python train.py --num_hidden_layers=10 --num_key_value_heads=2 --vocab_size=3141 --norm="rmsnorm" --rope_fraction=1.0 --tie_word_embeddings=false --init_std_qkv=0.158 --optimizer="muon_variant" --learning_rate=0.00633 --max_steps=10272
Each number is 128 + 24 x the weight over its row's rms, rounded and kept within 0 to 255. Layers, rows and columns count from 0. Numbers have three digits each. The size before them is the row's rms in percent of the matrix's.

# v: layer 3 attention value, 64x64, rms 0.509, rows 56-63, columns 0-63
# o: layer 3 attention output (transposed), 64x64, rms 0.401, rows 56-63, columns 0-63
# gate: layer 3 MLP gate, 128x64, rms 0.417, rows 0-61, columns 0-63
# up: layer 3 MLP up, 128x64, rms 0.435, rows 0-60, columns 0-63
# down: layer 3 MLP down (transposed), 128x64, rms 0.578, rows 0-60, columns 0-63
v56 097:120092094155088118105154129141070142147124151134122130144067166150137083136133113139156124173130158146144153139125077143120168136143124119109137107144116095164160123148107125122153100115132152
o56 091:122123148148119127158103144138134082104107080122151141133154087151120162143141132109136114115127126153133181120176154106140084107123126149136113166115134136100157084049131131113142137136124117
v57 088:176141132102143164131111133137069155055167131102101112101118157142089092136101137117140108081123133154120118129122121123136160154155110128126155132147127105120137144117114169113144119130162162
o57 082:128150104144104126145108129121162072135133116141127144119135147134143138080140132183128143158077188126117101089153172141127133114116127154116125154100143133133109087099169127143093147140099116
v58 094:136143135066143104128114127137127124168070096108128118139150138169116148109138128161152131125108151130151118174179148111087129116145130126098134139158180106126117157130103107125114121068130135
o58 085:141167126117120134145155116128078084121132088125138147090085167121159095140143135103131116147110103158119104073120137101165176153114110168105131143098107129132140144114088116112146143137149112
v59 109:146154138147145131144140121138144145161142105168134106132088108148171120112101116113119081122160082140150169109126127151110097127145112110139135172086093133171119086143103154099087111113115132
o59 108:113100125118127113150143097125136098106100195133112134162151146090114113147159135130126142090124135098127112157096161098158114106137130105139108105127193125134157152090143092130156123169113116
v60 090:102134114157110131181118110114158112146181124113139142113148159097127149089094123103097124146127209117128161145130130084121156104118142161146138135160117128128079152153139142123118146126130145
o60 089:134175101107119143119149100156117160162096122165146149124112104122129116145120122130126115111094129109136091131131137202167132141162096106146190164109103120124144097150111128145135102109145107
v61 108:153122121131089160146140100123155130131121139123110141157117079143148132113151144134131113120158139108144134118178163122183131127133123122133125134202142096142145163101148076112115132144143188
o61 107:178142132173161136123128167147163103117151127162090104089132156131133130096114118099143141108146114119131120154090119069138138112146123120110161119129106127095149086167139130147144134094158093
v62 086:121146157072096191127144128166114157149118133121109148145137100123149099125108135136102118141135121125124075126179133092145127140105101156122133107138085106138160120131140149194108108122132145
o62 078:139136138153152132165115140099155118107158160178135108138119135070115142094167150128150130132160114159171154112099147163135129118156169123094181116159156151112098114122140140124107118110140139
v63 096:089103151098141098126152159062120112110139155101142111114121156132123138096107131143109112123152119098125140112068106102147101153147115149144147124101101104114150157112107144107108066126097135
o63 095:124130125136145136114118118186095160127119101180158169152150103119098142162149106107113094130131138129152107108139154158094122087090131096119082106162136139141135133137148089129144169135143105
gate0 088:123092134104143166157116082121133156123132139095109126165145129145166126085150169113114174166154107081116147135141147175153162135128123157146133124120148093125153125153144142117124150133112081
up0 100:144157107097140121125141141131123125093190164136112141130164124132157126136120108155128159163105111145116107106116125180129054115162110111098129130111110144178151115085101124125101124130126143
down0 098:138109120207120129123155124135076117109127133101111175137113129156125111133159127131161146121106118121129125113131129126120142071122120099117164112119114065170121143118160106152105143168160118
gate1 092:180202101140142133110093136149144105098111111120119147141160136130162127125121127172118116108126094110142094169150116116160126134158149153113106135094121121096139167136106113095123111079129137
up1 079:137161118119141128110086133146093114107119155129102184125130100189145113115160136143137104126123137129159119099187095158137145086132138142093133167106122154154136142095138107131142081109129137
down1 089:139171137126149130103107161143151120132145116072132131132182137164186133116139134132098151103124133124101126084123101144163138145101156099115125107107130112141125129132101168107122064147144159
gate2 097:127117158094103109179110152120119160160098120132139135087121140125148140170124119107123151138141126119091135126145129152176123145116136095120124222105117146116165117143117106110158103123153117
up2 096:170151159129153116172114109152129137141112122146126143135166113120143156142109129132163155172116181128131133089104147136136078131128180120165122129129107119113116090178102135126121146120177100
down2 095:123103132139144136141098164099115130147134145092176097152137105105152154105133089106126158123116125142065133133145105115095155103117107118127121120115104121107142122137133145156140040132162148
gate3 098:078128133120118091117096128171126130127124123116108149138148120129137108098119143123122126155129146114109141180170102123157127163139142144116149113086140059093143116145091088159134126082118093
up3 089:107120114140143146109118139181126122116121164088134109139133110137119110107131075185140121134151157128134084155110143096157139128128184092088141153103165119140125121173122161163112140133149125
down3 096:156096136119139148168132127131160084126167160099117129127136119132135105105142114113139170142149175102118153146151102146128107088136154121089091122160135164131113166103161103150134096123112178
gate4 099:203136111112129143150110128119141107132113137099141186169122151142127120133105136097111183136118155105161107125163155148142145155126107152126139145181094159149100146105127113096114117129121146
up4 098:133131134163128141135133144115116101145125125126123136132121149049167126090116132106086132143146103071099116156130132104114131098147095150151148159104110119154158170087115134160092106102131138
down4 099:087144099158137126157113095113091116142118141111145145149095129153137176158158132175175104172144120108119157162123087120156109154135088090139104116118161129106110141150117157133153128138129118
gate5 109:133112115118129065158116135105116157160115153102116129116141129117145162120095110111130108152117155167158179150126153124107119138132089126141091132118095087147175099095165134125108136102169121
up5 102:113137119136130101120102135116098128169156175106122117134157132124136123113091115120137092168128148170123111129108129156090098169125106140139135151142133136143161072139187150082149093101142135
down5 101:119129152150140128125121093099158133125155146126151108132114099185137083106177157124163101144145103126149124156125110167159116105157170096140158088140143143158099147112112112133107119129081138
gate6 093:105159128136101105141148129141155117133111161154119159139161126134141127127114101182191095127114167134103109157129142102087105124118157101138084109144174124110106097118132170146111119122105098
up6 094:100097131132090140099142164155112168105133128122094115155133139092167114126084108114112142110096147146101127159122123108092139138111162128143083147123197101129138099106146156113133151121141096
down6 091:127140114101135127147137115115127146123113127134172122124126124175151129163152104106165092083154132128111108166121103137139091121145183145114142115156154157117129141087149133143070084149156093
gate7 105:160148125140115125145110168119182142145120167103133160124146082159084114099134108135130116084128152112099088167121128142090139145142119113129113165103108122154170104123161156115150163142120130
up7 107:141157139094129161137119090117108100106108075125083104184113091104172161110145119092152116136131109163142121089125142119167141149119176093115116138148123129143110115131097117124123127111104119
down7 107:175161105133143146095104141160136136091152137110138139109160162087058102147115102135111134127095152113103152148113107136121133130104088125111150136122088114132133132124150080122169147125138166
gate8 107:159122100120125162121138158108129173119103130088118160111174164099118133094127111108132133172132145128125155169102117102146118184122118096119092123130122096118147108107100160107159161089132133
up8 103:117133118151096143158154118129110161141126177124134102127161086092160143168149106161133141118098156122137118132159126134111119152086089131087157112107122140181103133110110124139131170150156161
down8 103:162142110136089209175123150142148109121109148125125132136130159137107127094132108100073148125167139163083151123157103143127124142095131164133115140115151130128122151126103104161152110127151141
gate9 098:160091152165135120153120118121173128074091108128145127092129110112126141187128149121092136140125141125130153136104162164111135123169101159113116144145107099134158137151097154123168127163162125
up9 101:117109142137106084100145137177158132181144109136104123133100112124150140098081125163103105090154133131144133146182116143081114120100086093121160122142139105137144137140158115159133143133147146
down9 100:126140116107138106104133184093074114091144131126098149170133118124130115116147148124121087143122078134139167078120151145150123113145152102090091130099159120122114152136077135108110143112116135
gate10 097:140110094103138127136166112089177120088102152126123160140159142138064143116120104141101140140129151120091111130075124109139181118169110145125131153128135132126095129076113135138119106122157137
up10 089:125153150155089099106121110161148103103101101113124109104115118151144155110119141124096090131155090147150135163153133117118113137095123137132194136122115098109086147153125117113160079136176128
down10 085:153132125118124126117119116134162152069112120122128155134110151119119103100129112111106114166149148104115105077076161126130152081130143167109116125128112094190137123106123146080140149154159126
gate11 097:168122133113154134116129106114138104106155149129134155075175161151147117165094114186111147089147124135121166138139098127105148105137107091145079129163117131134135148095142105124163122103138141
up11 101:094128098152165149120112121139139092122174137114147123164170100086116151130133148100142133144112137155177160121144145175139102170107096145153149126129079144122100099102161151137120120116127123
down11 102:133089167102122118143131141107136107114115096073113117092103092134154113122152126164126126122114105124126130168093122118149124125174152118167111130161157114111133166139100103132053115147107133
gate12 093:131141163116133111120145137137101130177162128096144165172115084127119144172141171132128099117145128107149105108136151161143146119135141118161112162091137129178144125115085139139126090122082096
up12 096:114150132107154128108141140128120123155099098149112143158136119160194117122120136142117141141072168143182109135116153091143129140113085142122104115164133097102124183168148130112142145140145107
down12 094:157145135139137164153106146143121129091175090110126144094106103111128123104158146126124168156140125116100124137126118132101174162142150086108124142101167121165098157158073149086137136120128129
gate13 104:136151123138160125139140146118138129099123175140100122116172134140119110132122124106122129135083116106127132139188122142121094198120073118128145073160116104137132155098147163156155122142158135
up13 093:138162110152164126094164127114124158123101073105163108161116126129119167117086131154136129093159167107125135112117127089098177106142123151110105122114136105146126096101151112149133160145146095
down13 099:157195146147110144132105145081143156117160134096110132150138135173106111093148141138117128132118124087121103170125156163163096126135137144114122123137168145099138150135118150139161105075116141
gate14 112:126132143131136150098124110160120115124143135138110163103132141127133181097089141108187152115086119108118096130111123168108134115150092134090104128113152095114103057128148128107138138108158101
up14 101:106135128119119156139159114131136106091103134160159124126207154130124119129105129140090069111096101141169144104122112145111141181113121101135089103133139161131085133128120121150153099128126130
down14 106:119146162110112134122128147163119130080101110072124180158117157138134135135124124131179122137114126155097124169111129138125079123124099118113118137097097108084158093136109109164117133103166145
gate15 095:158139147111163133127131069144154164100143127151101110129158132110130166132111169109089130128124102097121127144098107144100107111119102193130150143106096118123122115092104141179140155137142151
up15 089:103112143102093149133107158104113136188118110117118127150138115134132144155147090081145127117107171107133134122170111152078165150131142138131120110142128128175159113097117103105135141139126066
down15 097:143123144111131109133141110193170089121136151124130121118104134178110127117156154151082163124147169096100132086111140136162091136114118155118153117153080139127127121161156159117138151116146132
gate16 089:089147139094096145124165132168124102082123147156139106137093162108118114106100135115165077147147082115115136145116123155086118142169109154131099118132116131177138095108136116110142135125097125
up16 098:113097099101098167088144118130119151116106162157132076126126134139152123140170115122102139174120135134147093102156102130124125206132107116142107125092153130125093147110099139113101118099123119
down16 099:134175127165139114111088144121163099135125116081105135125119149158098080102103081118155103118154114157137117088111120153100128125158117125120095152137091093159157102152136155145116132128150103
gate17 108:099084176153149158116095126192092116101150152149136098139089147181131154146153154137078111170123134124095155141140156136108155148143131122116117130126118113149123125142107118135122099144139140
up17 103:103115151139139078108113161142135117113114143119089143139158146104104143172153123137142136134105139105156148112139136129097131122136157182135065130147150157170125135116176166139106158144091111
down17 106:090143112064130109145145129095128129165156125128130161126123104115165128133065131129171176133131127135091131146085139131183138167127143134133152103126111123146105129109140139140103134127178118
gate18 088:081142083109104113122073148143142138169150127106135134101143127095121140128144087131110162136051147169121113133154135121098107133118144134135102171143124109119135172129105105110125148160122131
up18 088:129166129148150133125145119137127071126104145107117127122099161185095146139104138156143131130082157102132157134116131161120131131096150148138185123094160150105123079091148129138100118157101121
down18 102:132072142109123124142129120105123138092124117136107123121104130144158068162159151136098097148192089145131121160151135094150152138165092112123126084134081109143115140118128108153122135128101121
gate19 096:132128133097166146158135162138136145134131147139142102131122093129148142153137129127141134147147134087123153133100118157141160097134149116128064105074123111097075126150107171135120113108070161
up19 098:073130139124108106092107167157138145163106121124111115111177056098111112122163163103151127119112115097107137140149117147108112105126125151147126160131126122136103136163127119156188136145132139
down19 095:153147137163164149162147084130154128118122124147083139151153115131130139136091090130101130125171123179152117134121150127137091110188127112111161120146111088118125133137140170118142086129088138
gate20 102:106110104100140129139094153158121090144108166141100131165093142121118169140134092164134151130155093092133144089107138120146157132142160118174107154098136111131101161145127104094090113140113101
up20 096:117109152153114108113119094157140133154084153149160141086166169098081130142112126123108124131159123151118115170147142107190139159162162118171162129146126096131121130111131104105141151129124121
down20 093:128185136151133110156141123093118139093153135159156104162145109151159126094147151126156135156146119146120088143108174144091157097116124152115123142120134190131138092137157112156108095131124153
gate21 103:170139133136197148139146112148133132123079154134130132144094142115141150149098145134103120112113131071112119089125135142117125083168183149185125133148116103099146120127153122111126128109129151
up21 098:064137124137115130136136119098108116119128087144124157137091149144136151091115148126151149145111079111126100100094134141123126181147163104153082069134142149129100125096119112116130166133139147
down21 097:132109144133134174086100136132138091127134139183155094124121116111126134127109137122091120101099138120162128114143114141119133117125124153122139186166095153133164131105187164165170144138159118
gate22 103:144097151129114110099063126143103118130111132155107111126114130131158104167131127079120142165124128107173104116113096158137149106111092135127097147100165123113135125136103127130175185104139095
up22 098:140095162115123140102079104095107127102129162148146099133155158118155102130125100064097113148144168137121109125150110137096127126098119159148127154115148093088130140132095130116127146186127148
down22 100:069123135127124128128165115134111095124119126150114146140117159105133119099164142129133164076117137164147111113145160091085084158120127113106115124142154151148152189167133148144113123123163117
gate23 097:140165127086112113123144100149121143122084207120126130103180141133127123126127129117147151070158160121117144146118135118126117091111126135124073129129096120098151128095150117092131101112106142
up23 102:150119131116137109122088125167090113188093135143116115144088139149147149146121092129119141159156118159125134083071115136125157079120113133107104152099158117109129125096136175111128133137144107
down23 097:143101082166133137146137109094145110155144088156096130074151150080097142112145138150102099153107092123121104139144133147117114160162120108125119133152126078153111166133125125149116167101119129
gate24 094:110151148111126105146131121134101125124109152143130152130157107163101152110170165117129127172121120092103090109135160119072140087150150105095134149124119151136126116187125160132155160134175118
up24 093:093133163151101077162115133140139164102153134138075133114126099140135112159127124116117151092121117124170167140155162137109132090136105127094139157128140104111148099172132100127147093101161116
down24 099:150077155103158166151132137115085158129116143099105131141129131125169151126142126102144142146151118131162166130126111107115085167136068093143077097105121148115145125121120160161130106127125147
gate25 100:118147124102118149155142111105114129124116109162162146115107127120149135108186137155094101164136173134100142116138137106106180097138106137113145113120128093144099113082143142132099193159145145
up25 109:126114133161116156108138146113149126143115123087100149156128134141127142123093136102133159153124085108126117154079100145129145135085176175132073127144115128074131138178159132108122151104137123
down25 106:128127108097164147131094131128137158109127155145158135134148126104108074157137151160161144096082148141111137160171134156123096137138150138124102125081099167129092079139106146126125125100120097
gate26 105:114148131134149128130115140138114134132148119167137097164091097141138119104098101133135121137096109146132131131133127151144118129087101138103052146102095097069134149111140163089188129135132144
up26 103:139077142131105129154110139091119085157115165119135124154128116107134132163131114132128133101155121091117109078113106151125094122143106189158078180109124111130125143103142116158168139115117140
down26 107:118143141094146174091132146137128141116124092160147122119117117154120121118103118127150118099137158145104099120132130135122134154146150157092091143159104165110184087081161102102144152174157134
gate27 102:167122074095142113121153120133135140114119123129101100131089141115146098151175094116096081097132156110089090155154118109093132123136133143137152160098116110108102112133095164155099132102142127
up27 106:101129114129150112112154113119125130094133152119128136107121118128092121112134147148147120168099139158110074145156085097146088118124137152121147172131139100082152132102135072095111118082165151
down27 101:106178142108131134134174135177163138144131145120126168124142103143130097148150170148154146113083140096098143149123126113139114141120138096078143148126141169149114126156118091143128097104134176
gate28 105:167126107109110136126128130167165146134053112126149109105075141137126146098099126112107124098114144144111120104145129137136120133099111124104138103153143146136104110145085092103155146076080121
up28 104:154144144087099126133086116124166153118142142148125103114118133122129075148106158114129117118095123128158136114092148154136137137117166062100130114183154141129110144142100089154156094143113111
down28 099:110115110164110128160150148120172116103165096142144147140121124110114135132153152118143160122174109095153169126142133127091107112173175136139128178118132105144157125176090113120094143106124149
gate29 097:119114096170119109123132108134104148099120107131082126104088115146138141098102144140159111123120103155140113130160125170124125128107096077150143152145107137077122135098158127093124061104104128
up29 102:144153125116121130199105128114105092144120162093161098149156115120084109137155136106128125146121125140130150109134103075118171146163144162109120106118130121171138144133123130135107168079157121
down29 105:163123084113127146164162145139132122106131107138128118107104167157198134131120117142146097080136132109149154140136143166085152116110097153140132161122105132097128153148138106147177112090118125
gate30 100:120145138102109076107139150094141118086142166159111159134109119140175146164133113103151115187126118116101143141135140135133125180127096093139120117124164092146126148106127135114148089083118132
up30 096:141181133111105080125149105134115139152126134108075124139127120115156152173124113112142137140135118117135116084097114140150139155151165156155143156085143140158166171150122128106158101091102109
down30 100:128172155135149127116114142157132163127143105150173127116127119146106174134118111136108133139111146091103106140180085138099128172148131177125118076153125123124170102144168124146099121156141140
gate31 105:099154162138173136099148121117135117125150144135098101106158164164115149144099139150163103113123111104134148099134138133154123158147107128143107182093124150180110114122122090119156097079148118
up31 105:124132131139177122141118138134142086128129137130077115182110147152070107167110091130122132169150128145148147129115135115162086141138120159109104171118133119174105129094109116106136127102133164
down31 105:131136151140114138112142134130114141155101134158143121041127123125162132140120131145138116111119089128159099143108127097125167126078136134146131112191097147121119143154184139127136140180122143
gate32 099:127069109152120140155125143112150154183118124084125132147106147143076129156117115137110126166146139110122104106172157165150143111101129159129111121142137142107154101144136113078109142105081131
up32 093:094120095104145144128108126124154136151131104143135136149148110189102107168123149144149092095111131098098117114198129134146145121147123139135099098168168155134141142099134141117127176137099152
down32 095:141090118125125150072177138115107159137102097152161147084112142096143138143123130107122112127119125155154141128111104087135097082115175147117125124103097106112135139178174129149157117136110129
gate33 105:146104109107138140140176141120126113130113147139128140102116126090136164123091102088103170099090126092172128138117134122125178145154113101169162111098143089089125127132119092101130143094142140
up33 107:126130140110135121116117092137116139151098109134141149160146100178130139106166135110109078104130144105125141113157079173127119101134096141129127141196128143167145142158144126112164146177114110
down33 103:074159096110117106134150121120141149098134178131087141109093148162158109133136145104167121137095121099128103119131149104161107142128126121159133107104130187148153146121122160123154167152129091
gate34 095:166118132098118119136108099158127136125093126154118127129089144099099126147164149059123164090147131108103139119171094111128139144150148101126124135104123107135105096146098177117164132156126089
up34 093:159098128122137120148107128139122113089157121129172069105153148161103144158126125171165149159139126137142142136091169156130144138094140172110084137124142159132110123114117109151143126105130182
down34 094:142152128173133133141165125151128101129080105104105162125153116095100134150134126123111123112128129163100091130126125144098138131115189079130159174093152145133140086114148172106137117099126111
gate35 100:131121121089090138115108141177166158133120148126141135167094074146081122110138116141158133156165136124130133171105188135132129115119128127111145147091122107101151106100121114098143082117136131
up35 098:127156142097114159107141119153135135132150155145112123141140078136099140116126193112162139136116111102178165167110167120123102127121116129154163170118100156130113114138102065119130118137110113
down35 099:104153151163140146130137140163095135130082156138123102188139104183148146113121102128108143132126126164150090092110099158127112141088179122091155130156134132113146140153132145133120124100145152
gate36 103:099114111114089099145116096147157149120082118099148079118092091129117137160093136091146142124121135141128101139144095108139134104128132167119130124129152088112120068107134101081127128091103132
up36 099:193128142132123153127143110113094094115107110147103084129124155144130167141137114105163129171161113154101112152147119134162139178142116081143133130161133154105144148150116106130141074137114145
down36 095:127110141115182076161099126113158117106139122111115140154123127157121073068108106081127130121128125124129126104099160164087135132140158148136132128139122138143144133158141153159104175111111099
gate37 107:094120125173157135158145096135114122110133103096138153111094171159123141149097147153099108098144093154166116168115107113133160104130113127130129175084085117111112152114120144145110105112140094
up37 100:116113110129077091113150101121145134117155147122121164099155113116143160089150068124108133111156107112121100098180086136128133120129140126144101083124074100103120126086133119141111130111138124
down37 107:153141104134132191117074173145131149176149138140127136075139130123104083129150115095159116140105107104112150156139115110128117151128128119091114110127145127143145101147108177124162091118117147
gate38 103:137162104156132111109115091129148160129091141138109128108137137128134093133082123164127132115110142092073133163094078141135120125166157104122146095105085104141132136146152096147157151171118137
up38 104:138123140144135108161168150129164127145155163193141107118118114117122104125114140115120104131102144087101108176146102118093162097097138137176119105139145101164154152132125147141108124180119127
down38 107:133095097117134118169123146132140106115145098112158089137152106144133173103136134171143154121130094170131137111114179104191104130160135136117125157137117128096120124135111141146157114067151112
gate39 099:134121152102139127146125165124122090115167151120119127127099138140104149144145153122115148106141076090128129122107151115135096081157148144134093146126057112143119118101105135197126129127126087
up39 101:124128137117152164172132107152173106107133105148105110133098146125081130128176157119097121134145104128121100083087148135131113080114141176129182163117103113131150155135105149154126125139145128
down39 094:099111121122097104125071138094132192145148094106136159145121104141129152106109113128171145152100163146131115168142137139158149111152125084124127109176094086130100118150132120128121108129109134
gate40 093:106155144100102142129175137136156114173122141114120155148143133134077128123130083134130114116106110180120131080156142170133155142125118113154096137145133151137127148093115117122191134087159143
up40 094:146149117139128106123108127151123138146119156155149142164170145160109152114167149143143165143169129068111120124125164128148133163101137124110126125171068143165129145175136138153126106113154157
down40 092:116085123160108126128125130130109101114144106089117108139123106180151100127131147183138114120181133115156136118172133144115110133159110081150110110105139118148083116119113064125111128149145098
gate41 096:122128152122146087160116117114086148148105147140131162158106073159093132100114126132151157124113168121118089111140163105151118107160174134132114129092115131164111077099119118142119124107132165
up41 095:165116096114182144130125136115094166153127110133115161059120135113132134148107135134132120089103132130177142100100144140124117131188168123121126127131127109111121120083130142095091134107128086
down41 094:105094109132099165150135117189125141095135124109083103115130129089133163140117131145157098168144102106117095142177123117127121132116134121108131096121143127144068126112108134161165113166144155
gate42 103:109167094133117131131104113137116121118164135151081153192112122104078142090106086142122151134139127168085121137147130133124145177130106114089092160093130140103125113103133148125113146110115124
up42 092:138097123097135135108122107162137122142124094145140087088136133094124055160157115122112115136111093101124158148111136165159098105069150114102112134113116132124125164111151162130114093111115135
down42 099:105135147094113127148165168161139145139115102144084133158144161119167089103143143139183115145110124115115152149114120078127162135142145115160133075120160141145156094131121113124131145102101102
gate43 097:111127111120151103167098122109100128084133174131177130133115154141126137098101138116114108105110148103102131157134095119133138101119094108160180113161086139119101076121134136103178134116127143
up43 103:153117142142112136107125131114132178169125099128094160117143134138121180146130102203116148118147151125132129122179167145092163142125109149090096105115139128141133157112146125134099114122112084
down43 101:144146124086099131118134076146156087134114148106092148065102164099133115123114115133122131124156117104121097092161109153146103096131116107153126111123083136118147093130128161175141121142155119
gate44 101:118104104151106087151149151157119146122104135115096102149128120165172115101139130125132143126167108159132107129105160128156180170126123112181109110118129124104162106141088134093119073131124128
up44 105:094149123113071120162140130112136121123059117114129134130109135153152159116152162108151160125107083119145130089142109098170152149095134100159126097127153127106128141121103137138174161103130134
down44 108:141106122151193137145113110148164143130131082128131085166173094144149110109093113126110142127154150114143086115177131167137120091143162100138104112141116122109128126131111114123100101093148138
gate45 094:118113121158110136115102118073093120125113098130111099121143122126147136125104180094142127154107167100159131172125171114144153117096114119137111093131142131071165133156125140130155130182149130
up45 100:150121113076153116133118147158148167147124186132139100122138076094110158120115111104126112094129115181096097108142106127167128107127117108137096135138112100142144150112118084120138147150163152
down45 095:172125164163150113148165079110124138128155130075091129123097154134123117114143136128120137154168079102109121118129136136144149120133102131105164128103131101102100143156170154109161120087112155
gate46 099:095142130101140105151106054167132135102123118126127163127121118157118121146109130174126165142104122138145132134164147104138166123114164113115104105154120171145111143082144108109099096147104091
up46 095:159085126140123145076133163111112103133114122094135087133118104138124127097140103143074109171174138086124141087159156118092125093132141149142115154123120164140136134122112105108129099107093121
down46 098:100109165145100134116082097160106108110147153127145132110126148147134139170100155143114141144130172131189097144111128119119111146140136084137121141120071120123091071156131124123164116139121145
gate47 102:084123113126119135104138140148115152116108142136105136175082109178096101137095107118119126113099116144091151145086150088111111116107075159131138102115110121130160074111114117147158141120120151
up47 104:153083152151135123096153151116127121158127113152088147122170147119105134152182146064155167151106102131093143168141125151104142142131157128135162144119163102169128140116124125138123095138138130
down47 106:115165123158147160131136126128138162101163113165101184154153148126125122155095112148140126135118071121143122125140162103155139133159137115113066150087129150131108100137101183134140116131133116
gate48 102:149118161154149089124190147167170133098125130120134168132131114143138120133169187138135099112116176109150142114171163116138138127116113128159127131118138103116106142119121164128112122134129069
up48 107:125171141148127110146108096107123160152143135169129144129143138125131179102116127090123131150105134139084117142127109133099146162119095130123130125154122192115101072163134135105114171103122175
down48 101:104136147137104135080160109148109141102118123112149158128086175131095174163124162156169162108091150108110134128123151117140137128124117120120140108081144108163134137097166176096125119132120119
gate49 099:108136083131095148129127142135110148119125131171144136115152132163088093115132118127150124128088089107126136080140149118115102180167112090125114126074107102162145109113137149102158087118152126
up49 101:157156075126137109108152145124135117129128089152168136104152132109136142116133158113139128095123106102158129114128110136119154140196108091098134077161127125136095106111144118084140165169116118
down49 102:149108198139098133121105144096132154120100079117083139154152157150118128142110131131150100115145134154157114120121117142116159148088117136088130138106157140130111147097162140173141110162158100
gate50 107:087142119154135101145115150158105136094121109119103119144068098138117108115120130114126146143112113131165157151169150136149091119146096136179142169159136050110135123123129122141158131143124137
up50 110:151139095140097127131143115093143136147146073116148161167133156115150197110124148130110110119139114131140127149112147115125173142063153125135138119097137171098134131145158129087114148099119143
down50 110:170100118125136151129142146150147130133152156130159093110099091141120098100113141098128137185124098151101122134166148128158104147147129132158085105108130076163141134113110133124155122153070131
gate51 099:140151112127109173115142105124138091113138161118082105129099148156139107124103121102075127100109123135146154121135097117077160142134167105118086157158094122123152151111114183155138120104118130
up51 103:082144127138134137130103132130122135069105145135149152104131147112117156089136092181108117140134097139123109126095155102173107120134144138109121091132131131114143120055145075127097151106140133
down51 100:140084124125145126121133124114109142170098128150083103100157124123105108107108136146167128133103117107111149100080104135118136079135104108131181106104127108154094112130148150159097130077139092
gate52 102:164168100159132074126110119140124127123098095127128169125120156127151128160138131102181118102124100092132135137123127143133158124170144104125111138153165125109138105196153097111162109114116107
up52 086:164124098161091100128143135109130135126132111115098141122165150051114091152090124145163144117131145090184136154141127128097127154147112141134167105133135127121136119151150115087149135083137126
down52 095:101109128113115131125124097114124143103129154155146107144110089127122112096185140135148112150199134097161123127122120096123103136122150121141132089163100155154122095103110139184116122146078116
gate53 104:140132077113120121130106153149137121193148183119114091129144103119109093136133146142117138141114117126100115153123107110127133115144128142129145161132085158089145104171157137122193160117137160
up53 108:137144122131122172109098086155138103119103080127152111083144112119159138119122125141095147085144109118145118162145121131105132166148154093119111142150115113150102140183080118085108114107151148
down53 107:173118138122094102103065103126163126118124116150098146172118156121131153167110135115114122120127128154146104152138155133153076096102075134092111143137099127131140138109128161133124092170130137
gate54 105:147107078126137150117153136152135108128124150123123137121129191116120101112117114127124115107177169129130126125111142128136119109105095122139124157106078146110161037121117116147142146166137159
up54 119:141097138109085109113144136080134076167117147135124126126120123083125133113131138153107114180118098128118097102122090164114097172128155117149147130134106139168135127146109164117166147155157162
down54 114:160117093161160114111116140162090144123115123166105132103154124125084169104160138113161104090150136095138137175100112131099164106109112128114148120124132149102116080132103095097154118150129138
gate55 098:130098166123139133137104086116134146143125136102142132118123108174133120113164149096149077115110128083107147130114158140150130136122159092127138138105151070092134109139153113100135155092095182
up55 099:131108128156159122108115073118172129139189120120125122131123138136083104133142132092126161136133161118121160140073108163163117112122093118132151155126136130125111062097153127122105127101147110
down55 098:129120104113126160109126081127180140121109145131124153123119136154127128136039098127138118144137156118163148109149115152107091133143158143115143128126141108122119179124071107127116122152078125
gate56 086:125128171109165130162081130115141089164122091168122103143151143177105151094108104168134114116108104079117118128135114117138140141164140121119159115109154160119112108117114136105150132143181109
up56 091:127097086186102086096097115115119133163152116073111118136126109099171152130086113109131152122131128106146099113140115124103121114120095156140124120106144114123135121145168097124106115180092136
down56 090:137097170102149080098096169138137117153101108099126106176122149133103097177127142099146121118112156110101173143125134159108141120116132107101176153123167124102112118105136124119156105118115138
gate57 097:108141122117099175172155122135156139123175147085108099089179154095108111097135129151136146124104149130147128129135125146076182128114125112127108127084111127121097091126126138137113093132148151
up57 104:108122150082103178128104129061113134104152133120114110131088136113153119118127121127123106140101126160146144119139120128069125159119110129094120160088125150162118166090110145119134151091168124
down57 100:116115097137137122100148128101124129077146163171143139127168124135159167148175138162138126114133140130151117142125175091131116140124138136203120096114133129127122118174159083129107112155131115
gate58 100:144123135143097151114104150082100092117103144100141127148096104149111106132161125169127081152112132163094157124147113130152145155136110087177100146106078093134164140135111138132140102131143113
up58 116:125156139137113136139126123120133073110154112143119144124146134148061111130143143139148070127127127148144080128208127133133112132127102164152175094136137097115148158114108133122117122141164116
down58 108:141156116150177143142130127110110083117150101118162170157102149127129098165151134167072149129147136116115143139122122087139107078164096121136135114136136136103157140152163105148107130145091149
gate59 103:117173083115148106131123128136116108144117174161095107133140146098146140138141157113135095131128097164095148122155089160164082142119109120152140126103120123102141103122141114136109185105161170
up59 101:100135122109125159106130128129090124186104135181122129118105117117136142122155101118179114138145117140148168114147121133114149134109126130120153174129159160157119101136069077126162166127117100
down59 100:109129124141165154137118143118159134119132123126110085152166143130161114138115198140100160137108123113100132127101147135189135150142113126140092101169151172085105149157148147122117110156107123
gate60 090:048125107142158102161132162143171124167113122090133103130134077133151113103113145153108151102143152135100112158135144164101105113131121114133129138130139119122135123127115101139086187116132142
up60 094:138138146089094149077127150128119103150108119143120155139144147142114122170113164102153077147158106103076089133085124154102106115107126121123109140163138104113117128141130109139186133108121157
down60 089:140108139099119104144135092140140117118161165084110158158148129129130124116106132123134155091123119184148146112150152097111151117137128142101123108141094127168174167070125111164114103094123100
gate61 108:143098124183126131139108097121108145114106154136123130143162113085117084144123142142106152095081149092087175143168151112105121172080107126146127131153126116155107160108123139148141119130105131